{"hidden_size": 96, "batch_tokens": [8192, 16384, 24576], "train_tokens": 146800000}
Each number is 500 + 50 x the weight over its row's rms, rounded and kept within 0 to 999. Layers, rows and columns count from 0. Numbers have three digits each. The size before them is the row's rms in percent of the matrix's.

# layer 7 attention query, 96x96, rms 0.172, rows 0-95, columns 0-47
088:515457487472516553533487517562538507433432484491441460465464425408505553438540487571510486471591581520543422465480530516619563487516500540449481
091:477404498496526523404574442511565420519473408496520478532406423479611434535459484554459502478602542504493563447459541470490474557571452539441494
092:468518496497460521523528493536531477464495573546482416502549460494502488663505488474538495530464494501514459424458613534545485538476555497609534
071:466522462552537512506469475637543461393458547481427510539605405520410482442499534558466551541436493486420465535506517551449576555436450467489496
086:517491509518510469454329489490441453573461478493554520505498477458477491479452466501426451451443461543466484452509493423462430534495474441491482
095:486535473418496485494585495489554582551550553526540548429542603528561529471502450385410461525532500543440458510602496497515472451495485534589475
085:519575608388525491469449513394424478463559610534490452508483554480522516574503448586468467467527560560513485504553464479477487498562503517449514
114:465364527462514563482485525426495472460471522524584573581564488551452476513463572300489488553542494505479530473485465455494523514476417573475536
103:517535413521441495494511555561481499433513550520481480461467581591459520510524533650540480539426418523463467532591503515485492514502437458583506
101:544469476483456480485472489355430535480493448554581473447570433532462485549437475439450499516533512437489484500511548481561620486484476575536531
117:434557510487556482502569577616520504489528551479642421561474577462459503512476506429498546523430486543490492492416509508479477528483435464466475
108:512480467534531542444477480497538499518507643497555627579521374541493478525522469474488405515533487532517564477477497502549470497506499501480505
111:524563566425524511541516431416523534474499479489469384420469566367433512470489464366518457541464471529488435485558594521468522484478552492505520
098:531568551474490491472473461685585526445476419504454473527566444377458484501448547418397517540458489492487433479479505495408535509522450471403509
086:465521513523510531511457426507470562553501502491546541501555489496464467469441428492506620526612599509518409463429412512563570534527450630449512
088:516595581529519507487546510415550450556488427532489520503500508464523508573412472503515488526445515587471631496422472483457465552580482470458478
102:507569559465496582514527466631564500545451383442619474510557530562479542562485520585521472479454570526494546535472492544519478464515514478501484
108:418496478515507501540610422499489508535535597514517516532582554474549468507526422573486452533463491444550550516491514562526536518598517552388491
096:478570543539508497532616526515570498544500514528417459456519542415570500468488486402502439530535498585549369583505529530472503523540574467534484
103:445483534486510464477427460697568510529533467530455479539612507433588524470513521572536577503503482529486541500532500432470497488571449536434448
084:535521490471489475468473567546552538481480472521547545432483488542564412463551471562547484579516505598491559540490470503632471445424505488484521
115:509519543532458546532474489435504538515525455509476430447423538488501520509536502636482469477447405477460572541501539448460496521524494466478567
094:581533516517404481457540557488476481509429535497400475496575534598566501439494363454505519543451514505444386553501504564503544461451551537507469
107:428432508477551519572460397600478479486484517543647454540493541421592492480520503504474475497599562534492509491537545470461502471515474531376507
121:442463491486479512468466467615478497438543428498673553555510518451468511569463584545475465484512505524539562499565446463477505546554506630442484
105:566527511598396505544440443561539538493458442398460493442501405577529465455445433470431496442462472511494468516523508495577483456439577535589528
100:471532542532492498484537462403514541534566561450520476532564521551466517557483447426531570438413508495503493473498445530472520559527457553517446
095:429464473502540488436441523458444479541501408517544625520493463517463492449544411357538584493524486482557486475583515524445425480499460486468500
093:471522459442594487487435533553419556423528546475445445507528350433505476680501455480458501524494536458464403514431527544502544556505459513513442
087:427457511529520452464540429563525518548544528485504494522552416438503428553481579582481430527509469457500506565510602567384489514541528507561449
092:523501457424591541509447536446529529480552572462430548440533521508458500548485428533487507536471467535586427553564577534517521522517605534526445
098:556476483463543416473529493399510577590516519493455509349508336430513507438528488519468536470419567498492425543543516493541496436422560508476489
105:519544533511546511556592441507560532475543590524425556468537424474547456475568485590555416472457554549564383461488479405515571487566485558493489
115:449428450481409562451464473463497465607435505403523468506507442551590512436492478526546565553555538460524530481474520561601496482480492549510551
092:470478432491445478526492495457525455541465496498478448543499522514484461590444530473493575528571465473525449501401491513510428538622481512525499
092:491460419534492445483454453594523473527494543509547507490558334424487505537492519545501577524480551436449507587494440551516562529485566531574484
106:389445510558482489477527407443413480372529477534567526512558555444374490509494504474535486477518471504508594490442470541421454562519493504486544
095:581501495477489446482559538562556579626527524533392552462508488521539479373474464440461438360522461546459474513567438540526565500474530581550422
102:485603551541527504509534546566538494543506564515596428450394514475561483530505434483485533460473535519522438551531537559513619452447522464534495
097:525369486549542470414473566493499402517509504536500569506433536545498462419502514396390505493463441532506451476502506430467513460477551556446478
102:522532486584516458483583494507603485429496490407429553573532562551449556520532389628551521549432476495529442496442505456494473530512554485445495
095:521507472543505440542583543512516549482471515480444420519478518536407458643501530627481464453479436465479501528500537466544463547564485520473531
104:453438549562520533478476489524538425589533421497623468553519464436547547570512484552456504540544515488490518493485573478469397486534443460414476
105:515469483528517507428565523376481463573504450495523612475541524503486511478555459498464492494530536494561490441538439530518472542448494582524435
100:517431531538510486544485488459575574459453533516552389508465555451429525472506429374502448508417477465476373442492527440496592505492531436532534
110:470510533525458489461641466526552584630483473518526514605513495416544534538510534458525509447555499519489530490493475569504464552525467499541502
091:418505524602563544572524456507543425535471491554530501563458536428523465516456402556500532519430549481493536489487572418393519439562555436433431
097:540488501608445431575496429425544541465411364505562487535480486477376543520558389553570490455446532516521539425515480542428455546535561441524498
107:487505559509455517499312511592494578580490539555511532532432474478549503468472493533533557418508547478504491507458455526490528511450487418572509
106:452473432491514531511398476470491506591454482526481559555607453515469480487528419567582547474483503426488599485425568570534471490514430523447498
080:548470580464554475588423519459587489386397499499471586532606559549599437565494419512515442480461518487536403617453541443531527541452501482445562
094:518511590549522498483465512640456519457398473499515486470590585543449435477481494467404492485487499497479508443502477484503467447487502507568421
092:504474418535460467584495523537495501481434437569546401468481415382508532492530492550514488490532481515530473502530525525514473511564390461438523
088:450505512501455489519516367410476477493533413482487483448497536513435480556504511570504500492458512494566549507514562494472481473562507439464566
116:564482557429487534471477603494478512468479552521516537445457455620582511523502382532568503544502553486506359521533482584515566411458504489521464
112:493463465545555456478462444585474467475498385503506493597526516444469492521612446576509522557488537544504516499540513508502478506517507484348513
097:591443549551480554502473476630548431396524405541435521559540412476558525547488529569528473473546431534505525528449419458465443532453470523478430
103:585581510522507398489462455452452531455494467471563488450473445507489487454469527381444442552478548490515414473514596481530485450459503454489545
103:633588583548536453481497496436469448499549576481463493421469575569550469486507474500496490469407526530506391474447494561484511501437517447489433
107:476529429576519541482573460558501504409539540449411514507563493500396557526500412441513542589440493509557473492507466457503447505533540505468598
108:528547544464476503493434515568552579391542551517460407410569476441370534587461496456447444467485497510511449494524523482435550539542519534535433
101:513549462491427471459432396528496511527538574556505497366448470447504513456361500523444447541506468580472476529531517526460475434531530511546483
124:576590541439582540497542481549495540455512555492501577573469495471534515524531423554490502516446549552528420505522524484465639524498545477493473
096:458516422524438439445582494454508567519502476548432458484466409566512457462420565440433436537468555474503442533498474523558511463443596520574469
089:478541556533539510546443468530592540441514562473471524405425565499566537413553495544550600426467495505487429486470534428419569457446468498422494
106:478408537545493500471470544411471424551481492484538454556501550524596457480478528569572532505531521519524550463406514605591361504529482444489527
099:553572476485500526467507524456464562545529544562593392514532402533567544573523540526467511543540552506460520468466586516526492428539462523523569
099:492547472466555515551548456582472551401600534544508474524513561480512514582488610600558427563489482517495480460459390461513573531534551544556488
107:463516506521492545501373507595557494464466469522538461559531526404492461505434481445454486509531510505570571499440510438555460593581476407453486
101:525494476458546465468432538514450524601495470474443590443581557512437481455491490474433488422454472437466499478552484451488523466508494572549519
101:471630633501539540543468541479534458450511558488471543473449597621538496472503439577520500516481529591496410536400473484494634479445455523483499
085:514428502551486515448425520414529440457408550519537552530528549622472463454524444445409547494487522561577584500509459438492520412443487488435499
100:454538500428467466500576582534499581398541554516479514580567467614459486511472486599496555480506520467500535475486408544540548500483547572465515
092:602494461527498590480498484500583566634540580565515562317509420547575470454444529472469445447531520435437409509494472454506587480530438563536491
111:418492529466510489558470490556407495577491389479557412576558515365481460557467536598514588544498463490517579492424548523478448439539459488420504
090:388438462525514450515440433443475484460506452472572544600484432552425512481510551483524540473486499423541526489500465496491415496471396518485550
103:518612550536511501527612444554536583436536598550489434416419479497541479489465556512463514514513472552474433503529551432434593548534559508566482
109:493558540463569539517542450371505450764498540488500564513574486493621489486476483496489458515469508533536488456546495496532486431493492564499437
098:477487537497499560509433488501460552596470442510507493508643503483539473496480518582543511540551527522516565454464440533473497451538437573473609
114:444430509524572510466519422516589558576541524515530603504558454510518471458524486517527500482490456546560578554533472456500521486546456514441440
085:502490441502456461536409522490500549385548499532511579449445458514501462583536477512441511483493534506527430531525447501507527517455413520554463
094:474533575528559566458516535489487401539478491483539646544492666459519517446501479395483515548488460476540520460449487508524526477504430398446598
088:492469536521426532514479498449516483495437441498459435469465479471474511516506445519559512501604540499490485590406450591435463504459551500450414
099:402548526483484492532434420618559476458510546550541397475562486469453475488523610529449585498517527474479544473502495483415464497543495488458525
103:365562576518490526466471536476443398482466390549596437529481463458528427583511433492452490562529624552469583522506593516435452430518480483495536
095:595517515508478538509537472471493481441519537467362518429397575393508524513564529522470552469386471489526535495521484496511588503431438439526501
112:575500571550482561525543557508520497540472555485432560414400563541583473517523490512447436495488476526454398559459435456579663517426522530564468
115:471560444474497587513480437535546493497463548519630532590489409464538546498481523473471534514559490480490493501474409564552501545526493569419513
085:506466581493478573432548573475512518564455432521665460569396453572534506558477482554522443482524462489495554566529496537564360429492578529473559
102:508534563528497550544623508592549531431494501465448558471513465391490501514507491611454499546445539514529480457484459482498601559524516574489426
099:478516520477476474529350525548448566542467548458576442541637489430466484502488447613520450455521559527491550484415494584520530486565491586450480
082:468452442518492457464620449519470480532485479519530559556358445564435464472530500479464592510462476480550522521443458508490489481496538434531429
106:531512511588500450503588440566483579373547527524491433475440536401483482522487526437433430449476532512511498533536552468397560555572523480610485
101:569491469479491443487478602317448511558465431493479458455473511581548444544549518496436415512448535519497541579437535549526519468436462492526463
102:519549504469478488488655497432525498444557545436487613438416528527496569430535496491388564569454507514549464539524424525443600501451496556442439
106:573536504484559443462591494454553577466599502445440513461510527565447471467552551373515516505440505485512378477552469497494585493431544481493447
# layer 7 attention key, 32x96, rms 0.166, rows 0-31, columns 0-47
120:469545444445554439482541487637495556540548528509584482592534393420488432504482484517526516476579527459455460525407511529537476529537404599496478
094:488521539537481503437475493497485490512523471471445585514581521551418509505531418548515504485661423507497534546499512541443443478488457509496491
101:468540442561535505514571498440542558501460534453477395506428455519433478569445476420452445473514622528570500533407574451497484500506526477626448
087:409487417407516485456534505642425548549422599563512538515437456538564479582498563550529545478490517524524447546482465544570499480630515552490471
090:519534573565543474490530486509537436497561487469521581367484567431543531507520494582529582487525477462490508498492543499491579486567480595458550
103:511537382604495470561492484538520582511403496533460520471464510486454499457505449464561402524486465462500486484518517595516489546510444504516491
087:442548390541512574514491496442501537469517527511571382407563574509518515579482430566530438547443613475439507497494539510489548498451496514450459
120:494433595576456437456543477463476553490483538511440564449489482502584464462551538408512525480520483423419505543521527580498541477535488484493414
102:511480459484489551539444498539526503390589519452410525508448553551514552501485532635443499461557474513545526523550548451457541540410537417542502
106:467432485548367450565473404402439525558457507464443501451559451544571492583592496512565507524457535485428511540515480558547477523507564478516491
109:427456542528504455515496481570521532477513569490611512496508601439532456522460478435548529470506497431430473528445537523491476557567469465469476
124:529427544507463554515532489380512468554434523491343586458448518543556469496492404548523497487488530485539560534533500483557507509402542456546521
103:591536502507503545484472489423523526518440488529584487557468497492563549579556440416531447512499504465445377560542538470424501486491457445511487
101:518504551537583608465497493554452484448478470497604495622438474433410492498481539414575484511454459482512483484483508464525497522496506465492540
087:492536497519523512543486420517478433592449473611425509503555481465555555484447361605521534474430483568501506490449609508499490436465495446475498
088:521572535468633450478549501449437473527532464543583566539525444429463489513478431555513527561533524484527590519494561408579462430511467407512519
100:487472577615461465478566486586511524340493439505469437493390481540425545540561531628456479505454522492505511457563518497497413518468527536452506
098:462538517516587527468459490537558535487510531465522604546430500523471641483481418553540482535524500524444455487477494507469469552459412501411466
098:528514504491525574585478497387565460534474499532456468510461486524453425444568486472560426468429546513462380476540580437512472480375473432498594
104:500589499544519541468532477679464495454514444425570476601479564550490542487493553495483439512486484557540527505556493484442471526468514429417542
088:548479507535414498510426532544437512561517484525564513518458504509461504458443416548495483388546585415440524504556489556542470547558510546511505
105:511508468452476536549497522454485522427491399526448458529433477481515479538511458647505460517444468528569543460489527484438506505591451432511461
092:536459533492504449446475546496474499524530491511481489465508437526565520565560403438452502445461474540577401446539540496534476499468414509453493
093:423509550522500494455457450659505489499506443446508480577520564482504489447492494485535426584583515494491643453422467520525489479508543490408550
099:459499520586438471503548512566481461468480460505441510519512511441470441552506537612492433495522428447511603510449443464505479549574409538486485
097:565488522489461524476568537561509554516490400586588528374493413459410569492513556478589470465588524446442492596605535474456472566527545484561479
102:447519519488595472467490501386463443511603558460433535503433530515496517538470496475529515574489452527521465550466451505546425510490517454461536
106:448392466497484489508424444502508462509538502526402584493474453522509545461576429460524528502446507435541489536549579437532545529584546454452499
102:464559407465552555470462463616487552469532539511534446512465306468512523581502572496478453546557522487452469485523552485491527424514571491551544
090:587505499496473446525546499498589527522465510499550499541525478385551483575431473589578469497499494556370537391427528469609445546504552456525536
096:448454511573548434483477474475488524569477567520462580499500552411493488537465540594492467429502566454460391463463517516458592432572513520517486
096:434436507480530486463515488378474438542546523514456497454465296491479523545437559506531490523441515500483469534498451521488557528447439535493496
# layer 7 attention value, 32x96, rms 0.16, rows 0-31, columns 0-47
104:532477417470508519419393532561551384447476562471529526462506407451501559512470441581479427568476502570582400547512451448433515506453471502514489
106:511440484448509532546407622547489598577544513417475439475537494506572425409445576464496453497436420569491512430481423387471547506448449516584483
099:530551437470553498586530535504541495461545470551499563482510526464488558481506539497497495475444468553483421450524605465456389553547382499495454
105:474522482547356529576503475477480427528579459463543585477536521449511466526501539453488492509545469611589485498445492479452546562565452547504551
089:495544521500525433509426505457536474504478430493535441503564465518457455532510509563449424474542497467474514513523436487557548450592582560610484
101:554522399536554571528467542515420479503411515530423479546625480528448457477489520458495539459446514571454466403527481530449535463426569412496502
090:534572424462481633466445490547508513510507550514464543617551572392582520478494456544462412576492551550559540590488440438449465519491454545472458
094:491371440462569504492437467519536459498551472404404570592523476536464503505572535551492476535441502457583463525503546458462553512542540558411432
092:426639446477584468517504531482493438570475557427471522453479564563611465477531525471505541531486466504579557545511511508552459455475418464525481
100:432445522522444506489468514589488474513401463598467499423459493523512495441564462523439453560509519414544523591483598405528527443429523464516476
098:444422473479522467440572459476473541452507497434516500432607478469500586513473446508525458519503488429480532469462460538483407613400429504503457
099:443416414561444414452437421446491485556459565577490573518530426454488442576520575483483577496561497428534457465490477451458519452487395460474506
100:474544514535477420472522546498513559585534497466496464527544524520557494457470538559477496506487421483489576474512524563450453568504603355529436
096:442504485528498492493501487551515437535524469443520514391501473566497562419454493436511510502572513556439452469531489473489439487527498530472456
091:511533601557540495471454545496415508563428477453492494495541529465420549601514434520527534566435460523447522519470477534452556581394476561444500
101:448596539415532502439536485455461421482447503476531449468536493526487553530519546475528399560491561607517542521460509435560533515472497459478640
106:535497526413480319477489550460592512451459493435494478549471589544502482503554472445531552436599535577495493488481481487509460564487539498473522
101:387504445521511530501476547519485487513542473446414503409494526482493594491462532585468489465497450498475475510622509540439477447487445459495582
101:503588465540568528542485414470432550527538539484461479467476482521516492538575475477413509554504549466558501420537496477640530537496535567428520
103:516454368486508507364527554525460525530513515489486584360539435475486481430557498564488545512517514553517532576605487526522600503492489579455512
111:477499491560505448613597550490477562487465580450504452515484544508500488491491520492545503622541520541558517603468465558518506444541527452504461
105:467554561497463459432467442584478571548527560537515500550458558475539539523516644423520546412406511619534409562533504492515429437510594419548555
101:531432540459491477511516572505463485464441527537533510604585572525428526559557521396398491496469473508392465592463551492484508460526582552527473
096:510498445526448606361540432541460600491524476509490462475578508547581494532521530477498447473467508528567523618467579512466462512477485459519447
089:451471561434376464499510463487518449483515492520488507439522533493584558485506513439445457513506511616513587524465504519477427548491434488576414
099:654523520496513526444536511516461408516582448515502479505513461510444584487592516540542457535471387507488408585505498554566389432428406541475555
111:428534515426429572474424427464494531519579483570399475515471566509453482438459502496483513571544530518447546524473427493496556547456536551538483
104:467395433567513480489549482529546433497386450493431494433384438405526505477520507495494427473420504565499471510571486477433552541462543484491509
099:466625490539407492501540546482541577517448494555493518592493517538422475531423495569485463517471435513513490467450515541435563501444372532466497
099:477535488364492404532552482555456469497446458461473411493543478488630518516549461526456589514528499421548523500483448541450480435417461488469464
102:551435515562578520499530412531484448532424557566475447621430519552451501494510473508585450399532478500558459445549480465538513485542488478607444
103:461461625596541489483541559466497535503507495646494408509492545513574430509513447526540515547439575524446518435506446473497507432462523574491551
# layer 7 attention output (transposed), 96x96, rms 0.141, rows 0-95, columns 0-47
094:426443533397525599563435530411483441467575544587414494533534490433479437446480438333480490450582572466504488462506563478449488443378497443586513
095:483426413494508501536433575524531417482547637553406551530507618511463563531490558475475494443500524532506507476651482457509466491570478521437527
109:570546458513513458534417507500474485461471529518500530474596541450510581509478508436497458514390518499521405406499537511431476538473425512533449
110:570574522523483477490607569611580550493515507451605502507392542486530479554574499508509407488494525521463442526483456492470457494542554455541446
096:630480529525478553464583522522622488455515478511404467487490433557510439470569437394492432518484456505478507459473366478515604525556524523462486
109:505513518433570399489441471479561503505430486478438604499516573510521550483495498521467475426472502526518462515584510555492519464485398413545546
096:528327478431523477510391560452535540490546530519423532498427511447463515459507471369479519471469514451453438519512517425480481480395493563511514
108:525387451527496477554509485456534511554548406455479514506561542577510583510524397402540481569562431553437509565557590503495564538538395517463557
102:493488480459483523458492493508563549627516536469524454520409364462558515513514466546531518446435483485507592468443528464513565539517564456516466
103:537466503518502505496552421402588456589520382438441475413450513486524465531525464467515559485374455625527481542514603432492519588475559533543446
094:504526432590598512574404570465577496454609505485546495507451503545465530514379427534437446466478500555420490518472494451544525481415538432491499
102:459552514542497478477444524564461460579451500483573480613574542471587459523503530562528592542593574482435434466512378568496452482507497444423510
104:550488523499478515476573514623491512601507490437465532615536529544573583514571563465491426484534506442540532481492501513490410456500513407602498
086:463497428606498458555522429523469548558362560514528500504552412499518566525430476439488427456442523532510560583500519540536501467489475484477460
093:444519503459492463470492529517430520446505540420531427456511574569406493467465479494559440587594481519539385582489530570502547447521481425575468
113:467561450509468372494497410448519494491469432524472465502539462567390437431481473480540450600558458518510446502333527509516566498485510434466462
110:551566511496504526485363502569537523512510532501603426460517475548506454532499603602520496483565553515523500560407480446567467429470497524561517
106:539512524569437562482561499478529559434541563486549521534477444455501522621457487340556517443455495416490406512513491462483513474554488512518528
093:524379515491484502470441408471544497562446460529546584421426499516553518427555530533486475462505470597519506529557465481534560521459492519469397
100:526510511534520608486559515563535569560524544578530441491599530576513574481518525586493423582514485467492449498485463520608500482513494651525465
108:524553420517472589508505546468494499510476588459435581472433411536440496520459424547608437447566546463531442547563457524514467546456636446572466
115:478523523524475471503457497545491464466473416551558581607403498567530464489515523538445544510425434452534457496511404498453465501462501435504586
103:496521485480480455473536547530522540449600495490579553532502480372507538467490518602528515440420551533522539512466578464492538438495429577526573
097:499518540544497519436605452501463525442548507480469445562505556579544470504522504612544530527520567526554449451486469534437487468570459319573502
100:469427483447382506541501461453569462486524451481432468438512559540571561546461492572454439485481541622495450574525504550543386473534553443492522
099:429512535555440510514470443495514588431522372470527523433491492392509469551515466505537554385529460356465500506422503502456526516488456471556549
111:402457560463562613595477376599506419507535468512484421466537548468481478512529468520440503497468507453489521565489459449476471555458479555447457
095:552541525461571409427437429580516437472568596491526497480467575431530533531501593575502586413387473553472597466547584449403519468566497494545452
097:446372469554496506406500455489519478396466508516355495510517516517475437542493469467508493486503469444501434486491473490394456463526454508475542
110:526432525423469540562583542443585522371516492445490422426505516590435383486547502518499563451492505465499529546485495626545453509511498450525533
108:493456488438475543467551424543555455539460584507591512513496445443545556476494534533596526517481542455509487464506502608541591520537454490466445
119:538431475534512471471452548477395458473631463599542423426456515548433503479520497418534571534558558556493426535570503507494591418495473501372505
099:487564539498488509498560474493490466571513439491537539494412514479575591484548561570476567554484441544483511505539440490504547506630547538443516
096:497400490613601468450467394482470533466473451431496577564522494484421427484462393422468485481515471436521535509464465513447474548464471484519568
098:451453540551549450419641426554541538511474471440530486590508462502453420451533459456529451531491467460488527564456463536533460532499614535465503
081:453457405452564565485451453430497516551503496453346500520514443473499481529496534508571513462576509417505508541487493560542504537424467469507525
079:452405429538529472446518540429449548518545457484442615478467439493500540526421503452531506466468495421514500532497631587522451494415496519574528
102:454508468567462507433489485537421464490588548498446406553497538510404545543462561503426568557498553474520599481452458475579539454433576573458537
081:476539483546470452481491453425483427512485407554616495380458500574487464504547479530507543569563447495517462497472438510550443504512534453495529
095:511546591453503575463511529541566568551383466540550481515463485435528439499482593578479440404453512512516630462446438471559496548467494497532416
099:515501502573505503491506537507463550515532505492483496585450536539393514492491503545463537498516418503480439602561501543475488505496563544562569
092:440531490502558541455445549555436513415489570499597477546537433484515428502543599472523541494588545504463514396503444534509463493550451522470549
097:462537516478506481551576430506503403417480475519423413609647490491516466461591507434530478563490504552587480440560417491464421509530530489515513
086:407482522480445521537444457602533524613509479468472436434440607451455571571475479435524462489406472440544538513485511484554540453469470550584499
088:462500448486484479482531483396536533426412478553506535437385433445468444495402458451517526522440539458461499472517455486505602535529405647435466
089:468457519448461520441502509530494424395632462510508515569508546487568449506580469559553526562493511505485452445470479472481504561535461531465480
106:475476441549546478573407513473527470384546471554488563524537471494477529502539475417417501492441491455467575503560479394526398486498525510483587
097:566448572513509566547485606517506540590407527503635514502476561508578554517498498536495561428478507498457522550547483487498449483546487549542532
108:471476539583499442452569482462512516417533525508518624547422490481425533450516475447423550420504459537436606465573518515499599560518482589493487
085:460537539509475525520481504484470439661476423547467372507546570497508483397533542587448584509546489580453574501503504532527452484454555502395469
102:449563431521551496504443537639536481497569514415433467512472600440486524576531518549469520515448545445532505545473479513477488504465441385467534
101:501543510446445412548542487616505504538539499422488468558477450415595502598486479511505533409423514513477532448563421458449490524469445429524457
097:427508600448520511444465498526488534422447419515533519502563541513407547377479518432491594560526450411503520517437555476452556402500430539506553
112:549465447540512517506532441395526508511560510418408461462551387508428493541518365479537491463502513497481531492503700485572517586502604534528502
109:440500510513515496574495441467575473451513507539415491455442473546518411428511513513476572616475468476568500491509452462479531552544513479479467
103:492497510469463494570469517504577483581516510510550513439467356383542507516542507509513454466496485557416536523493466466555501546436464608474502
093:566490412493574393512475456525452533446467550531522531515533483556426504503481420458528565500478459444547441510565491439557503494499539526526507
084:530500444460590403491534504487456455516494592520569437554479493640507518411582528514489501647531537626488545575538455449506503499559499457535475
102:542525502556467464395483552368501526468569565476448579527465518446487542549438505416557461381481525513493524391490542536520498465500519408515520
092:453552556480415493477590561494517537581485482516372471547512496473525484467476523450529460561557551435489508426435511541604475457472446574527519
111:515484445519470486531522498448450515481506512439628448531407508558411485459615499378519515596530509499473510518496567481517533511415577464576520
105:447566575558484540461504473459583564612455479599489561561491553437598601517487501441472522518426536486508505478531565499518531486525524524485488
096:528510518593522434551425587414436535504538477477640557440403500519510379556484455520408494501518511520497452433437465480495482540480543554485530
107:621492485521461531500617428458565504496447515373410651487484523499563530557519538560486490523503420534553538468439522569507483533518470490523447
105:453514500432555491536428577615565572570447503474509355463594510466497573539444536571565411475571524486445479535498528551513434487502454518411444
112:521556576414476552548447572502509535539555490534524477430464432507625457571533520619459552503434497480465517532406427537529438498445398535478439
090:405479489433503533557508547576483494419556503584669509510525565421459505516486502466500565488531529505454556497482524382517558459549540509501496
109:585516507490469508523419564476431519572528556505527379406565516544496503579480527445461538554472479519484504546504622506521545446524467544496559
088:467557493531582538606419424455487553485436501457574481516572521445401448517456542564544514468559563530535503514522557505561500542515421600411488
097:539493429540499476501530466447473478396500533533431540527545401509494517467560432464564494540457424394538399528500514499444518549538523517483448
091:578609530503521524520478528543444432466491510456498473509516409498666453523485526542496537526463472618503562457434538520490494460451430428506510
092:435535560438502507503465453558448477487555499531502428505622457401491507530497579551565566562523628517441433475505512553444524355548442509465524
092:544425524538463433480558499566466447528533505471368585473501521524592462574495554437481507511438578539493577447469514554490500444560416531483482
112:509423493423429525558472546543463510613529561474439454554469522561538547509509523626496422529566507445435468580426440564451520453470475495508453
101:480528506489453480456628536495511574439482522554617477541476573544527543575545449384481514547482474471466440517445543504449477520569593500456447
104:523537525475562531543495518434470541498539541591499365514678451522445511496473539470472448520504548597452499486483573496467504477502467489465551
101:469483517465599475479377500456490447377538533535424546463437565538416496429421447475438527495484439515495420474505479495446538530396560457434526
109:489529540419603584463415538510525543622525528519461445466398501448540523523500593533476574516442484497446554444530508548506541452519396531458452
072:558524482537518482464449516406427393554451592520450562490420529529546439468470514508504577526489500497567414517432535527452547520509457465476389
099:475443494432424539454513580577373469506569464451518470488524539564568508483446571622491549526581442477498545529551534600479452473492492560503539
091:434501469533538543538588514535494519424521487522553468564575526440478409509442492412492531603440539510527529470491477511444543530584470516430523
108:423511492460529453511378519592444464537479616480633542490530516564583492501517517655492506503445509560516510491478427485514495498503386485483511
109:539583597470494486516644504499463531461508438534605396508530468550502466371463508577513502551554488542487549381461518544489473456499523577608486
115:436496551462439433527470516596456457647511466491539410535504565550542447456536475571458553564532477474483566555453507622497457462511502586440561
101:565415448519501465568552465364570455480512478459439487403418511454505517481530445482544516550454518593474442489535538551484541576492456442413458
099:513558497391480465433441547546503511536458453539601460475482555416548562567540613513536450472512525490454463581525422446462428448481358501463447
102:545363511483544473528464459474487491371454435467503653475579535483427555497475386387512489463554498496519476527505516510492523531422431479461532
095:441455449458500473447433479440462473572527463521436434480434549502560477552634546518466585593441486440411434446565476500471479447456463529476471
086:503550545539539481513496608423519455527590544535495463517331484504479410504513499483437490428529509475431532497440470512485521547368408492489479
103:595540550456467532487579487641509453623515474541545470518538501411534602508489507573459454554432521501505516448511477580489508481470535578419478
113:513364439541505458583463531414483486457505529488463513401441505593484457507555506431471482552507429558501452604485498475516529481530509480509511
117:538530481450442540607510517530496521652507449519559442479513473531570566517469462611603481503538479520447422488512514607450490520503519475489484
095:543563547480605503476538552415464515467549467502381462457437516497519504558500536422538472478507491502553404522466509480532510572553601499583414
099:497466484593521510468530445657427473596546510488498502540575530470564480511473556523475425518533489547464562451473459490491532537535472517470475
093:524577509506475548495490464436461525421486458528437519459514509407463544504499530456547500446568487508451541594535474401472448454573403495563476
081:507514466496549446502521546380604506522460530601395508471486454553479437488492460570529395488403545397466458487488434530513566588493546558531482
# layer 7 MLP up, 384x96, rms 0.177, rows 0-12, columns 0-47
094:515515449437486580551606464473578437463459486528501505584500532525506565558465538536524428468550422538487431541444509513409509497552438462485486
095:473484463517528468417513461571495521528480492498557535515461468523499516487549479466461427442447429441477459461472524367433454474454451566528606
094:573491447524520497578525492516536474540527558475531602438541555477588441552510576423555539554563463562525445491386552507484493521485460460544540
094:412519418483500559456547468424421535462475548433552522510472486548435453437606579571512472475460517486510425439447493502521439522476472555497480
084:516443597508578553537476529524547605466458472559523434527492519545466479502525487425581554495518506514515538455494544458534493467425475532451568
095:513469398436540510533529445547436437504481490464553464571527476540486499521541404473429558467380515493488604442522420451465418557489574478501504
098:398483469490537509487439465515532539545427513587486368436563504543523504494503489478550542561444474479460595401437523516478396484475553500500494
105:507606584445557500443523535505490467473482499524449561526590540544510452540437554480584547547551530543503539568505588483507428458515487560514492
095:469514452444497525467529537398441476571489494487397535526512522561543482558498430440499611559517533505402551476532428459449513515526504539478492
094:476394516514429473542421431453459440542497518403520481460548509466483519519537513558390486522511459527490458552502492514437467595536570430498498
103:464481440491504505487528566507536542487518564487477474484502394503453444512564489487619534548423505577416565441580523421629557552523518459463556
128:453541467488469478495555483482565436462624461502522460475457484550476436489556484486524563561533469493447455479456503459492490526508512483520547
098:546486487577554612451524551533532531465506573548555439569497488529528378469547506571516603446565489496456396550512509519551470518456525558485426
# layer 7 MLP down (transposed), 384x96, rms 0.0873, rows 0-12, columns 0-47
090:461480512469550456567628503495479464545489512464476491523530469578495581488525442540509568483509506502577573560438386429473525523540391500555482
097:540553522481382509580545552471556525411524544487481417549468403543466484493427536568508542469485448474528558460555507544523461529555497484423440
089:449422523515499493522543498594498458501504562472557460455504529497432483449520488522504509526551424376536462495508514489524539600523427504497470
101:409495437464454521575569475398532527484474555473513542456507478544470595469448487529491495451599472485433512484394451483514457587614519545512520
088:494411497504382542481559451407511421477529546454598554415544508512470520439471535459574503503442538485579532513440564499578574550437483531470524
089:528429518560552565407572555500535486531378544513514445557582516509559508561453575417548534464520511490500513566474510536485658443535551548438529
093:578446434436534436548466522614498561583463563416559536584401453542539525472490520549571586505543472536586472508509531496462479479519505547530502
108:521449443510522474529448503500397464450394521508462454412495498560530509439475513503504509503582463428449517463487389438459491516537531502466447
088:446489528457463522450537498447548449472526471503480453500404488495466618459500486458492392439484518489554546505438539464578443417491486553539499
097:510467526610577407497551559595464483529480510469631607509490465501521609479511466421544529466524502559485413522465456550639456523582439534533510
107:533494512491509540520536540564413507544475409535395502447642629322470481537518433510433488462452504429469485536435483521409527545501473501552474
114:498551443608478490478554427434489443473447504583554577503483480492569495551500490520567460591523530561475599493602397571518508505412555522549520
118:516510590545473538539540530588509514562509524572434474537602508482519539520569444518570557392387583476566496503512475546517488478486493518486545